Weights of a small transformer language model.
Size: 21 layers, width 128, 2 heads of 64 (1 for keys and values), MLP 256 SwiGLU, vocabulary 8192, 5.2M parameters.
Each number is 128 + 24 x the weight over its row's rms, rounded and kept within 0 to 255. Layers, rows and columns count from 0. The size above them is the row's rms in percent of the matrix's.

# layer 5 MLP gate, 256x128, rms 0.22, rows 163-197, columns 0-63
size [109 110  97 106 107  97 106  98 106 106  91  92 101 106 103 102 105 106 108  94  99 104  92 106  94 106  91 112 100 101  94  95  98 113  94]
[[138 108 108 165 116 137 122 115 103 138 120  92 103 180 136  76 143 143 155 158 160 180 139 115 103 134 146 136 150 124 112 145 118  93 152 130 178 119 145 111 139 132 141 158 145 118 113 152  79 109 150 145 136 149 130 164 147 118  91 113 101 117 111 146]
 [124 142 109 115 141 163 141 156 135 118 138 161 127 125 137 139 177  92 116 177 135 127 155 112 168 125 142 111 104 115 103 131 144 111  96 121 112  78 139 130 106 142 138 123 117  95 160 134  46 158 149 171 144 105 158 147 149 137 106 112 157 102 125 111]
 [115 125 181 137 128 134 166 115  94 140 132 120 133 120 145 104  79 135 142 109 128 127 138 159 159 102 116 123 117 143 123 139 117 134 114  73 116  99 144 180 133 159 140 113 194 127 124 126 116 111 129 130 122  63 111 123 180 171 123 138 101 143 138 143]
 [112  99 126 186 155 140  83 133 137 123 161 152 129 124 113 182 157 164  83 125 136 157 125 138 103 126 102 129  91 117 113 136 127  86 136 166 108 146 127 124 157 119 122 172 101 134 126 118 149 142 122 133 149 124  88 157 135 133 117 179 121  88 123 124]
 [ 86 109 106 117 124 106 171 153 179 155 158 148 184 121 169 126 161 140 151 147 122 136 132 145 153 134 120 169 123 122 153 147 146 153 125 108 114 120 104 144 164 117 120 148 149 148 104 129 129 100 132 144 120 114 154 177 116 148  82 122 110 102 135 120]
 [145  99 168 171 147 106 124 101 132 128 120 137 140 117 113 141 141 140 158 144  95 110 126 136 113 124 124 121 137 118 138 132 130 106  91 149 153 138 153 134 118 124 120 113 167 125 126 146  94 150 148 110 138 171 145 115  84 171 124 117 109 163 110 128]
 [139 111  90  89 129  77 130 135 118  79  94 157 109 149  93 118 130 104 171 136 154 147 152 139 150 154 157  97 131 163 154 151 111  80 114 139 123 131 137 132 178  96 168 123 118 129 155 116 162 116 147 127 101 102 132 133 102 136 133 147 114 153  84 130]
 [122 145  91 150 151 123 119  96 138 143  94 129 120 132 120 135 131 125  80 120  94 148 139 153 130 169 138 105 104 118 103 110 153 110 170  76 122 150 142  97 133 142 145 136 144 164 120 141 117 107 170 174 140 165 146 147 150 118 146 133  98 133 132 120]
 [135 120  86 175 123 126 138 109 105 116 102 155 109 106 183 108 118 106 136 115  80 132 144 118 137 138  96 127 113 144 163 130 128 118 140 125 124 119 133  98 102 142  71 152 192 126 129 102 114 124 149 116 132 138 145 144 166 113 163 149 116 126  89 155]
 [126 123 147 123 140 135 126 127 105 137 125  95 144 157 105 161 109 131 172  86 123 114 138 108 103 134 154 171 174 115 130 159 138 129 146 124  95 124 139 103 146 136 153 178 103 138  82 124 104 105 171 148 117 149 179 135 120 135 123 119 178 108 124  59]
 [116 146 154 143 108 122 148 155 126 130 156 100 120 135 134 130 165 137  83 136 170 134 137 116 132 161 130 143 139 111 117 129 106 127  98 141 137 138 121 119 132  91 129 133 113 121 162 129 152 148 106 193 142 130  86 129  99 169 130 155 111 140 123 180]
 [117 101 124 149 117 148 148 186 114 106 123 117 134 116 100  97 145 166 111 162 141 131 157 119 123 166 158 100 144 125 133 193 165 135 120 125 130 121 147 165 147  96 114 156 146 129 155 130 122 122 121 115 126 110 128 137 147 149 166 177 114 129 139 129]
 [154 145 142 116 130 154 101 116 132 101 160 137 124 140 116 160 154  70 114 163 104  92 113 166  96 119 105 114 154 115 123 134 113 150 131  93 127 115 116 140 133 111 146 162 178 103 125 127 121 108 125 119 130 146 139 146 118 111 148 128 129 107 119 142]
 [133 136 121 129 120 113 144  92 170 200 121  99  94 153 133 110 112 133 152 102 131 163 146 149 134 120 100 137 150 154  82 160 161 109 135 193 103 120 152 138 121 171 164 123  88 126 144 143 127  60 143 130 123 144 115 129 129 136 120 132 145 127 138 114]
 [ 59 130 152 125 146 109  97 100 167 136 118 125  99 135 124 124 137 117 161 121 127 167 130 100 118 147 159 130 117 132 105 107 118  95  84  90 105 113 132 128 163 183 147 138 167 118 121 128 141 132 135 143 132 103 106 130 146 120 127 134  88 166  97 170]
 [160 115 107 133 151 152  83 123 150 145 120 150 116 107 125 126 175 115 142 107 154 146  88 102 110 102  99 143 144 125 166  94 102  95 139 108 119 136 115 140 138 139 157 171 121 136  92 137  66 123 144 141 141 166 129 115 101 128  70 174 113 135 134  70]
 [153 109 128 108 148 179 125 155 136 164 104 145 113 129 136 119 143  98 155 177 130 115 138 148 101 119 111 128 149 129 150 156 106 123 123 120 123 145 142 144 146 108 127 150 162 119 141 146 117 162  86 105 171 150 108 141  94  93  96 123 140 175 118 133]
 [117 149 157  83 116 146 159 153 148 187 150 127 138 129 116 102 142  87 140 155 112  97  92 150 133 112 141 109  87 105 107 121 147 120 105 188 152 155 121 139 154 114 151 172 132 139 147 118 184 134 124 141 100 109 117 110 131 125 146 159 112 140 148 149]
 [134 143 146 144 105 117 155 159 129 114 100 139 144 110 108 104 162 182 142 118  99 151 159 140 150 139 155 133 129 138 120 119 139 124 185  86  73 118 137 153 133 125 122 190 111 109 122 141 146 122 157  87 134 104 150 127 145 103  94 174 151 120 102  87]
 [144 109 132 121 103 136 115 120 123 140  68  82 124 143 138 124 111 132 122 139 131 136 111 147 109 160 122 159 103 106 111  87 108  96 118 137 150 104  94 130  69 114 143 139 110 155 140 148 135 129 113 126 155 130 113 123 122 136 138  95 117 113 115 113]
 [ 97 134 146 106  76 161 131 124 107 105 111 154 103 142 130 155 158 118 102 146 132  97 127 101 142 142 149 142 130 141  90 167  77 136 117 119 104  87 141 113 146 123 129  91 153 121 156 158 139 130 129 150 194 131 102  98 135 123 139 133 165 124 120 145]
 [115 103 120 133 112 118 139 134 102 135 133 163 108 113  96 137 146 111 122 137 116 164 145 150 108 106 105 166 149 129 113 110 152 145 142  82 142 106 116 115 102 129 159 169 107 120 117 136 118 130 119  91 156  77 147 156 115 166 123  62 133 136 136 138]
 [129 154 170 138 134 106 112 120 115  95 150 111 147 130 134 119 130 160 140 118  96 114 142 167  94 118 112 140  98 106  69 122 150 145 124  90 100  76 126 103 165 100 143 133 122 163 132 131 117 145 166 125 105  95 117 101 117 142 137 114 162 182 112 131]
 [102 138  86 111 124 150 144 139 126 111 118 139 120 104 150 116 139 109 159 131 134 164 155 155 158  84 106 105 117 146 140 155 139 150 120 149 104 172 148 120 129 102 145 146 157 151 131 125 138  87 107 184  95 111 131 107 152 180 152  88 116 163 119  99]
 [137  94 109 144 119  67 153 140 151 100 156 139 111 110 109 161 150 144 121 124  93 108 137  93 166 133 180  74  84 137 111 106 133 143 103 129 122 104 133 120 137 161 130 126 155 155 107  92 152 171 131 139 110 126 131 101 128 164 131 139 146 135 141 133]
 [ 94 151  95  94 187 124 145 109 153 131 145 105 198 138 131 142 113 137 140 112 114 163 130 100 165 143 145 119 121 177 121 124 172 124 141 119 128 141 149 186  96 137 121 133  96 124 133 110 113  95 180 103 125 135 165 103 172 129 122 126 113 145 124 139]
 [135 122 120 119 115 136 143 123 167  87 173 163 140 177 137 128 124 135  64 153 116  76  97 120 142 110 121 136  97 141 116 153 121 130 146 133 137 149 126 106 177 120 108 124 150 140 164 112 176  78 153 116 102 142 145 112 137 114 136 149 112 152 133 102]
 [109 127 104 110 165 131 146 123 121 155 125 124 131 203 138 153 123 100 120 127 134  99 137 126 141 147 137 193 125 162 115 140 141 126 188 131 110 154 128  82 144 164 110 118 123 130 153 135  80 135 148 110 134 109 125 127 126 125 158 118 107 132 117 147]
 [109  96 147  91 111 131 111 180 133 117 127 154 174 110 133 161 118 112 173 161 129 131 133 142 173 144 127 142 133 117 112 142 205 136 148 121  93 121 126  99 121 152 131 146 167 129  94 132 109 173 101 145 136 111 130 125 121 126 112 109  96 128 143  94]
 [122 147 102 176 119 122 128 174  80  93 149 113  73 168 153 113 178 150 135 138 137 130  95 137 141 115 140 128 123 178 156 130 128 119 115 132 109  97 108 146 154 118 128 164 116  94  89 131 110  87  78 118 176  85 106 114 127 104 126 150 161 107 104 156]
 [110 103 131 154 114 135 135 113 133 159 133 128  74 149 104 142 114  88 145 168 119 148 163 114  73 127 125 138 120  76 128 103  98 111 135 150 125 117 131 132 139 175 129 149 107 111  94 123 145 109 169 151 113 117 155 124 143 127 135  96 120 130 102  79]
 [138 129 131 138 132 103 183 104  82  95 105 142 103 117 122 112 143 162 141  75 119 142 134 131 147 125 121 157 123 170 135  79 154 132 111 150 157 106 141 171 128 125 137 136 139 104 119 104 154 129 111 146 147 144 148 131 114 105 112 129 120 175 114 101]
 [116 135 143 122 132 152  90 138 169 113 108 111 164 110 139 129 135 162 132 132 120 103  99  84 129  77 124 144  40 155 109 157 117  84 119 173 117 120 132 115 150 166 141 114 128 124 129 110 120 110 140 137  94 147 183 143 140 124 164 151 135 128 101 123]
 [159 152 142 184 157 102  95 146 146 184 157 119 107 150  89 155 117 117 141 141  76 144 135  99 124 129 131 145 107 121 125 153 154 145 112 135 109 132 110  81 134 109 147 166  77 104 123 138 147 138  97 182 131 136 150 128 108 155  91  69 149 138 153 129]
 [144 184 132 121 169 143 149 144 151 118 119 112  93 110 134 145 143 143 158 154 127 114 117 155 132  91 114 138  90 128 147 167 134 143 122 134 102 156 132  95 111 132 126 131 146 121 148 132 122 104  97 148 101 145 137 137 155 137 206 151 162 104 150 139]]
# layer 5 MLP up, 256x128, rms 0.215, rows 163-197, columns 0-63
size [ 99 109 102 113 102  93 102  89 101 105  92 101 102 110 111  95 101 104  99 103  93 107  96 104 100 107  89 107  93 108  93 101  82 105  91]
[[172 134 137  78  89 121 134 129 154  97 131 117 112 111  97 134 179 144 122 164 163 138  87 144 134 128 110 100 161 120  61 130  91 155 149 141 161 125 134 119 114 145 104 126  89 101 124 116 123 136 108 110 152 129 100  94 108 142 124 106 152 139 102 171]
 [154 124 111 124 121  97 170 117 166 115 138 140 157 112 135 108 132 117  99 144  94 132 121 146 168 159 101  99 138 132 143  84 131 112 131 120 133 116  88 139 142  78 130 143 163 116 119 112  94  87 107 102  88  91  96 155 149  94 119 131 127 137  87  72]
 [ 93 108 123 131 133 128 140 160 112 152 110 127  96 147 135 118 123 138 168 142 169 121 113 149 132 116 121 140 134 100 129 113 133 138 112 144 169 114 104 157 121 163 120 138 155 133 139 146 108  76  90 127 134  95  89  79 123 162  99  59 134 123 125 168]
 [143  73 173 134 153 161  87 130 173 128 156 123 163 132 109 198 154 125  66  99 110 142 110 141 137 133 115 117 132 140 122 125 118  96 191 164 133 156 151 132 142 134 119  71 123 124 135 145 146 175 103 157 101 124 113 149 126 163 126 137 113 131 148 118]
 [ 76 119 142 118 137 165 141 139 129 131 132 149 146 131 111 117 201 106 135 134 123  97 163 117 144 128 139 156 149  98 151 158 141  94  97 144 147 118  83 120 138 142 120 159 122 133  94 139 128 123 139 172 123  74 127 160 120 133  89 162 155 130 124 110]
 [156 112 106 137  68  99 136  90 148 171 122 110 133 144 163 153 147 203  80 134 153 106 162 133 139 136 128 102 108  93 126 127 106 121  81 116 131 113 173  69 134 135 145 118 143 161 131 128 138 106 120 117 141  84 184 103 128 137 159 109 145 156 117 160]
 [121 124 118  78 134 106 142 133 122 142 146 132 126 169  91 126 127 107 128 146 133 173 152  75 177 173  98 102 136 107 129 100 144 132 113 116 102  90  92 144 159 122 153 148 145  94 133 119 192 106 120 141 176 136  81 144 144 172 116 103 172  86 138 148]
 [119 106 132 117 116 158 105  65 149 174 144 182  82  89 121 138 143 122  99 145 103 139 123 141 150 153  80 127 118 102 148 128 160 124 130  73 168 133 147 136 116 130 135 131 130 163 100  90 103 103 105 121 138 124 128 141 161 117 149 127 117 143 118  81]
 [109 107 107 156 123 123 150 137 149 127 153 137 133  89 158  99 136 159 137  75 107 187 126  61  95 115  93 102 124 143 186 119 127 129 148 147 108 104 134 128 114  91 100 136 126 129 153 105 122 114 170 116  99 173 152 152 166  92 128 134 112 152 105  73]
 [133 165 146  89 152 172 117 130 104 122  91 135 150 117 108 104 143 150 152 105 181 138 107  86 111  84 101 142 125 134 119 113 166  89 141 133 157 164 143 114 135  96 130 149  94 105  98 172  94 133 152 140 138 172 153 122 103 146 163  89 137 103 145 100]
 [143 147 134 135 104 148 106 183 129 134 111 121 112  71 131 100 198 138 133 118 181 158 107 100 153 122 140 146 127 129 133 140 142 157 110 146 157 136 108 111 128  99 117 153 112 118 139 143 173 123 110 171 148 122 129  90 113 160  94 150  86 132 142 127]
 [113 120 158 126 166 121  87 116 152 122 126 116 144 146 133 166 136 135 138 160 141 129 139 135 132 123 109 144 139 126 144 171 120  91 103 114 128 148 164 152 138  85  91 120 127 104 145 116 137 160 119 131 170 135 153 151 111 156 137  85 166 104  82  89]
 [168 140 136  96 107 117  87  95  76 118 118 113 129 143  99 128 110 113 132 130 152 175 150 118 108 175 106 134 130 132 151 148 149 130 106 138  93 100 142 136  90 143 128 124 149  81  75 137 152 132 147 152 128  89 136 163  78 117 147 122 154 109 105 137]
 [162 136 134 137 133 152 148 132 110  97 129 164 172 150 155 112 121 110 148 123 150 118 133 106 166 124 135 109  75 115 144  99 106 138 153 136 134 119 114 142 133 127 127 141 135 121 155 140 129 159 137 117 105  95 168 116 135 128 163 156 115 114 167 158]
 [114 173 156 143 155 115 146 108 125 104 147 120 142 145  98 148 131 119 136 136 130 107 105 133  89 100 154  85 112 142 108 158  92 135 106 118 132 145 146 119 146 101  97 148 140 140 121 129 141 123 101 141 104 155  94  62 133 129 129 158 116 126 138 114]
 [151 116 143  88 123  71 124 110 119  98 116 110  98 134 146 138 177 137 117 128  87 148 148 116 123 101 124 121 166 149 129 103 146 162 119 171 119 132 159 146 129 143 149 146 100 125 118 120 163 168 147 134  70 122 132 141 160 180 159 136 142 149 115 130]
 [140 121  99 152 128  72 129  81 161 111 150 166 118 150 131 132 115  79 132 107 119 171 111 122 133 149 103 137 119 122 101  88 128 118 114 159 105 119 126 141  96 117 161 125  95 114 119  95  89 144  89 145 133 106 155  94 136 129  98 109 150  90  76 154]
 [ 99 126  91 163 163 110 139 150 129 150 133 123 110 135 135 101  96 155  90 112 129 144 157 177 139 138  91  61 132 142 128 120 130 110 130  94  92 129  94 123 153 101 108 122 117 116 160 182 142 107 141 140 119 146 123 182 143 141  93  85 169 118 125 120]
 [133 103  80 109 176 135 141 122 133 128 113 136 125 153 125  97 118 116 151 147  90 127 141 148 100 141 138 151 147 115 139 100  81 100 133  77 164 154 177 167 133 165 161 121 109 113  82 133 136 106 131 128 104  97 171  83 124 163  88 119 145 102 131 112]
 [ 94 167 104 116 140 148 141  91 126 102 123 121 150  91 135  93 170 141  88 110  95 147 146 133 166  96 128 132 145 133  89 112 134 148 144  76 127  96 108 144 109 150 119 118 133 145 103 133  83 143 138 100 102 133 179 118 144 103 108 114  81 158 152 125]
 [132 149 148 121  71 170 124 104 150 165 145 138 135 133 137  90 139 122 106 153 104 121 123  94 137 155 172 110 117 127 120 176 140 132 131 105 132  98  88 119 134  98 172 109 113  91 131 135 123 131 122 116 136 150 149  92 146  95 147 150 153 133 115 130]
 [155 141 107 153 104 149 142  98 142 137 134 113 130 140  99 108 114 104 142  74 134 102 167  79 183 134 119 150  77 146 104 111 170 130  95 177 136 137 117  97 103 138 172 126 119 159 123 142 137 128 140 120  99  93 114 128 137 107 160 120 139 124 166 112]
 [162 139 163 126 129 143 108 111 154 100 116 169  98 152  88 128 117  82 106 102 140 144 144 126 122 108 154 123 116 148  70 106  87 118 196 102 144  99 133  82 153  91 133 128  96 101 130 156 131 111 135 131 126 138  94 109 137  97 133 157 145 125  80 121]
 [147 160 153  99 117 140 102 164 143 117 131  97 112  89 102 107 127 145 136 167 111  87 109 130 116 139 175 121 160 142 116 123 160 133 132 130 177 122 112 129  95 126  90 153  99 123 135 123 113 138 156 105 135 171 149 108 136  82 108 153  94 119 122 142]
 [139  92 122 134 103 118 116 126 130 124 133 136 138 138 156 166 147 112 130  88 116 168 195 111 104 135 161 133 107 140 140 137 160 189 107 168  51 143 152 143 115 133 163 146 152 139 135  93 116 127 139 115 151 125 134 129 121 158 135 106 166 128 137 132]
 [ 96 116  90 127 103 110 105 116 146 162 136 145 176 201 123 152 132 134 122 100 149 105 125  97  92 131 126  72 125 144 101 145 140 128 124 133 135 141 147 136 121 166 163 117 171 167 113 137 138 116 119 102 100  88 146 121  75 112 180 137 134 142 166 140]
 [141 136 140 114 103  98 118 163 200 139 138 112 109 101 121 160 143 154 129 128 128 156 135 112 105 142 162 112 117 109 118 136 172 145 116 117 132 117 142 102  88 134 102 117 105 155 130 140 112 122 112 185  93 123 145 132 145 126 139 122 139 110 111 102]
 [123 114 122 100 159 125 126 118 132 174 103 185 127 135 178 151 120 132 127 105 106 153 103 117 120 105 179 181 102 103 107 101 139 132 125 190 133 136 129 130 135 132 114 140  95 134 106 119  86 111 150  98 163 116 109 128 115 152 124 100 151 131 105 155]
 [172 143 123  92 119  59 130 131 128 133 139 136 125 144 150 158 110 207  93 118 135 155 114 173 150 128  93 154 116 145  94 152 173 115 152 110 100 116 111  88 142  79 108  96 147 122 142 117 117 112 137 116 123 151 130 146 120 122 133 117 118 132 153 135]
 [151 106 115 105  98 192 120 133 126 124 111 152 118 163 118  78  84  89  78 125 158 108 133 129 145 125 119 120 144  95 165  81  88 125 161 126 140 156 120 108 140 165 119 115 127 121 170 124  84 111 148 126 101 116 174 178  80 100 123 134 126  80 164 128]
 [111 142 111 103 107 142 123 118 112 104  94 115 153 108 128 124 146 115 116 114 133 124 136 119 121 107 113 142 107  99 209 132 137 113 153 153 138 108 113 130 142 101 107 176 119 160  95 117 105  78 180 119 155 138 106 125 139 126 145 147 122 155 153  88]
 [158 127 123 132 154 108 108 140  97  75 116 136 117 115 101  86 134 115  87 113 108 156 129 154 148  93 103 156 143 152 125 144 144 142 120  88 116 105 118 129 152 109  86 126  66  90 109 109 128  87 127 113 142 159 146 114 203 122  89 128 144 128 154 132]
 [131 123  95 121 138  89 126 101 112 154 118 148 129 109 141  93 104 100 117 140 167 142 143 133 101 115 138 143 106 157 119 136 124 135 121 142 143 130 109 167 147  98 160 154 121 148 146 155 168 147 187 126  98  82 124 165 129 120 126 126 130 170 205 142]
 [192 132 160 115 116  93 150 118 147 101 114 157 129 148 113 110 133 150  78 127 137 146 145 118 101 115 113 130 128 187 115 145  93 166 151 111 134 115 130 145 160 100 117 101 134 155 138 134 113 125 128  95  67 159 125 104  76 114 126 133  77 159 123  94]
 [171 160 137 151 133 111 122 162 165 146 130 158 116 140 141 131 129 134 124 107 168  70 113 151 128 126 163 144 161 118 138 117 154 104 137 124 137 128 118 102 129 172 135 115 167 111 175 139 124 124 131 140 118 153 129 134 123 112 137 171  97 112 140 116]]
# layer 5 MLP down (transposed), 256x128, rms 0.194, rows 163-197, columns 0-63
size [100 108  97 105 104  99 103  97 104 106  97 105 101 107 106  98 101  99 101 103  93 106  90  96 101 101  93 106  96  98  98 103  88 110 100]
[[151 105 117 130 145 127 146 135 112 124 129 137 126 125  89 121 156 174 136 157 113 126  78 165 122  87 107  97 130 120 144 138 123  99 169 144 128 109 101 147 101  91 119 165 108 130  86 157 133 106  70 101 121 127 125 106 118 113  96 156 151 121 148 136]
 [112 149 111 152 114 157 127 126 119 124  84 152  93 144  95 128 138 137 138 128  92 107 163 126 138  89 138 115 104 128 132 137 109 127 121  99 110 104 130 136  87 133 105 104 137 139 176 143 166 146 158 138 171 129 116 168 125 105 134  89 161 154 115 138]
 [131  81 116 147 111 140 126 107  89 143 112  85 141 139 144  91 110  98 129 113 134  66 126  98  92  59 150 129 123 118 134 135 147 135 125 100  70 137 137 118 113 149 132 147 157 110 142 132 123 107 130 110 126 143 132 139 134 151 127 104 124  97 131 109]
 [114 131 120 148 103 147  83 101 121 131 137 141  76 146 131  90 157 117 154 151 135 117 107 142 136 178 136 112  93 124 130 145 115 159 134 152  85 140 127 127 123 128 171 114  83 158 136 154 162 110 107 102 195 127 140 187 133  96 156 112 105  87 128  93]
 [104 119  93 143 130 123 137 182 150 155 136 141 127 141 174 131 124 106 127 146 141 138 142  95 137 146 124 124 129 135  96 167 127 161 154  92 128 111 140 116 117  99 133 131 110 135  66 132 124 152 113  69 131 156 166 157 170 122  81 125 167  58 129 146]
 [111 158 144 152 183 136 141 153 115  99 181 105 161 120 150 123  94  95 160 108 104 154  95 119 105 141  98 133 111 141 149 149 112  96 125 152 102 162 104 161 143 135 138 128 147 109 141 154 130 135 122 138  98 107 146  95 142 124  95 137 131 118 140  50]
 [163 129 137 162 143 184  86 146 125 163 133 135 120 173 138 158 119 138 123 149 136 149 109 124  89  98 164 159 143 119 131 141 120 179  99  96 116 166 152 115 142 141 102 144 116 145 140 133 143 117 112 171 132 136 170 126 147 107 145 114 120 103 140 112]
 [159 174 129 127 151 113 128 180 112 110 138 129 141 121 131 145 154 136 133 135 123  85 106 115 100 139 139 112 121 119 115 156 173 117 117 104 114 127 179 144 118 109 110  89 135 111 170  85 142 105 146 144 130 174  90 161 148 128 147 134 102 155 123 127]
 [172 104 123 107 101 194 124  76 116 135 130  92 119 115  92 188 128  99 153 113 110 138 159  93 146 157 152 126 115 113 129 145 107 116  61  98 142 138 100 125 139 147 140 138 114 110 134 143 148 146 116 133 119 116 153  92 104 147 149 148 136 144 125 127]
 [125 117 156 138 127  94 148 144 140 111  94 124 139  89  78 119 130 102 128  88 142 198 128 139 131 182 106 140  95 115 135 107 115 133 142  83 137 123 161 126 152 130 137 150 147 103 107 166 137 155 102  81 130 140 129 123 122 117 154 130 145 122 141 102]
 [ 90 129 157 115 122 130 139 144 171 107 120 109 133 151 142 104 131 114  96 108 133 135 129 151 154  96 132 138 116 111 128 152 128 128 114 125 108 127  96 124  87  98 129 117 119  92 159 102 168 156 114 167 123  97 108 155 100 140 126 161 133  84 117 151]
 [122 120 154 156 150  74  76 112 121 132 133 143 113 125  86 156 144 121 145 108 134 117  97 147 124  99 140  95 106 134  96 115 124 137  96 121 184 102 168 103 174 136 147 120 133 108  80 137 168 130 145 178  77 145 112 109 124  83  83  97 147 131 129 113]
 [120 107 101 130 107 152  99 116 114 142 110  90  97 142 155 133 134 163 120 154 132 102 177 139 110 111 141 154 164 116 126 126 139 136 147 136 129 109 128 129  95  98 154 101 138 148 140 137 170 110 154 151 113 131 103 162 152 115 137  91  87 136  97 123]
 [131  78 124 139  60  79 148 170 115 104 149 154 158 163 136 183 149 140 109 102 107 147 143 122 153 117 101 166 134 142 122 104 136 127 110  98 152 161 100 118 109 113 123 129 130 118 103 112 134 122 153 121 132 116 116 196 112 108 126 123  95 145 136 156]
 [192 115 120 166 115 167 146 143  96 128 171 112 126 112 170  76 110 138 109 134  89 147 118 170 118 115 114 146 123 121 106 124 108 172 152 149 110 119  90 113 122 156  97 127 129 161 104 124  96 122 140 126 183 153 116 145 134 126 139 148 106 132 172 114]
 [126 136 127 112 129 129  93 105 118 152 111 127 116 144  96 137 143 155 142 112 139 144 152 158 123  93 107 112 121  94 122 107 145 143 164 123 122  63 127 157 138 119 101 175 128 108 159 154 114 166  91 159  97 138 103 129 134 177 132  82 102 151 112 130]
 [ 88 146 153 126  80 161 150 116 143 102 157 139 133 101 113 171 133 134 140  85  85 128  92 153 117  67 144 125 175 151  82 105 129 102  93 135 129 132 101 139 140 122 141 161 121 111 134 111 120 140 112 165 117 159 142 129 116 136 154 161 138  98 140  98]
 [113 101 131 135 124 110 175 132 152 148 145 115 122 142 104 144 125 152 130 135 133 107 104 141 143 181 129 151 129 119 112  99 116 115 185 139 129 100 139  97 119 136 151 128 184 130 100 130 108 116 124 127 105 111 138 134 116 148 141 137 158 110 113  94]
 [168 123 140 122 131 144 114 154 152 149 151 137 140 150  90  97 130 132 137 129 148  96 147 146 142  99 133 111 110 129 134 169 143 163 131  89 136 167 160 116 150 161 133 188 152 118 139 115 117 141  98 143 111 169 121  82 139 123 159 131 114  78 132 168]
 [119 120 120 130 139 163 121 128 143 114 123 131 135 146 178 180 118 139  88 117 117 142 120 110 136  58 120 108 139 128 118 112 144 168 153 110 121 123 111 137 144 115 114 101 147 144 111 121 101 159 148 119  81  90 164 139 106 137 120 150 122 133 163 150]
 [123 174 122 124 132 113 125  98  91 108 121 106  79 106 125 177 149 166 136 173 114 109 140 107 121  83 133 128 158  80 130 107 132 114 107 104 101 118 118 132 136 111 125 161 137 171 148 129 131 123 115 138 135 134 135 117 135 115 116 173 128 104 133 159]
 [164 134 113  98  83 123 187 163 109 171 116  93 110 162 112 143 124 152 112  96 164 126 155 124 142 107 130 143 119  78 133 104 122 113 115 144 157 115 120 128  81 122 154  97 147 133 123 117 144 133 142 151 124 158 138 161  95 125 133 174  91 116  85 138]
 [193 144 157 146  96 115 102 145 127  92 145 158 148  97 108 130 141 137 138 143 134 129 141 111 127 129 119 112 170 147 147 100 136  89 135  90 143 143 101 107 134 119 123 107 135 134 160 111 138 104 145 158 117 133  98 171  97 144 113 126  86 135 173 132]
 [115 147 120 133 128 136 179 162 110 140 127 137 121 126 134 139 171 173 103 173 118 152 103 163 157 186 102 141 103 140  93 167 147 120 160 118 101 164  92 132 101 159 135 175 104 181  88 126  91 144 149 116 150 114 123 145 162 160 122 127 135 137 133  99]
 [118 163 130 129 163 141 169 115 107 123 118 136 125 114 124 136 120 142 118 114 155 146 133 135 150 149 114 132 140 140  93 106  80 124 138 146 145 115 106 115 137 123 122 125  90 143 109 159 142 115  86 168 140  92 148  65 114 151 112 142  80 137 144 148]
 [ 95 128 145 138 155 142 160 134 121 110 132 125 153 149 174 136 113 133 140 114 156 156 130 141 140 102  74 150 141 146 142 147 125 114 129 106 126 131 145  99 118 163  89 113 158 123 165  97 114 131 150 134  93 156 100 114 143 102 127 121 123  68 162 122]
 [136  95 125 122 109 150 105 110 125 101 154 102 160 145  91 124 134 122 172 150 144  95 142 158 165  99  82  89 128 180 101 151  91 150 122 165 111 141 107 147 110 131 138 126 133 102 136 128 139 118 108 128 117 171 189 131 154 157 128 142 132  89 128 107]
 [120 121 115 122 123 124 128 113 153 111 118 123 122 122 118  89 112 120  65 139 155 137 141  97 164 149 101  83 146 152 181 173 117 162 117 110 134 149 131 190 109 108 145 115 154 101  80 154 143 133 133 140 120 151 151 146 116 143 116 151 112 141 126 136]
 [ 51 158 190 120  78 125  91 152 148 165 130 161 147 113 158 134 104 142 169 148 152 132 153 170 132 158 107 124 119 123 144 152 135 161 110 133 144 157 115 134 113 145 121 129 158 150 112 123 125 148 106  95 116 116 109 106 147 143  96 160 131 116 117  93]
 [126 139 110 149 103 141 135 133 121  93 143 155  69 130 104 141 153 110 114 109 143 117 162 105 153 240 147 134 134 170 105 113 130 128  95 140 127 111 121 152 132 102 127  81 129 150  66 113 126 136  91 138 117 122 160 121  88 141  94 119  82 131 121 119]
 [162 102 164 169 148 126  86 138 124 147 131 146 153 163 114 148 143 124 121 112 176  87 134 158 103 117 190 123 128 173 117 106 126 144  85 161 110 129 134 167 106 132 126 124 140 106 134 120  88 129  93 124 117 159 119 154 115 132  77 114 112 101 105 169]
 [139 115 136 120 104 124 134 133 161 126 100 168 125 150 101 192 151 176 182  97 113 113 167 128 136 126 161 127 115 131 143 122 145  91 153 107 149  88  78 141  98  95 154 123 148 162 174 119  85 153 116 132 149 139 134 128  90 153 126  86 131 100 113 136]
 [114 134 151 133 127 126 162 132 170 126 160 108  85 145  82 119 109 156 112 138 129 116 138 132 124 140 117 150 112 154 148 130 137  87 134 134 129 169 166 166 168 139 157  96  88 103 127 153 119 138 118 105 100 140 160 131 141 101  92  84 140 151 141 101]
 [111 154 111 158 151 183 131 147  96 147 151  96  93  96 101 108 133  93 151  83 118 113 135 117 132 144 139 134 126 130 143  86 153  94 143 128  98 138 163  96  69 123 164 144 124 118 133 108 145 145 151 134 148 123 148 147 119 121 134 146 133 128 137 159]
 [103 141 117 100 141 138 120 122 123 159 119 145 125 103 152  79 139 124 193 103 103 124  58 192 105  81 182 159 108 130 159 107  77 124 138 118 161 111 140 108 103 155 123 113 145 144 175 144 132 116 129 141 138 149 121 137 114 134 116 108  89 135 116  96]]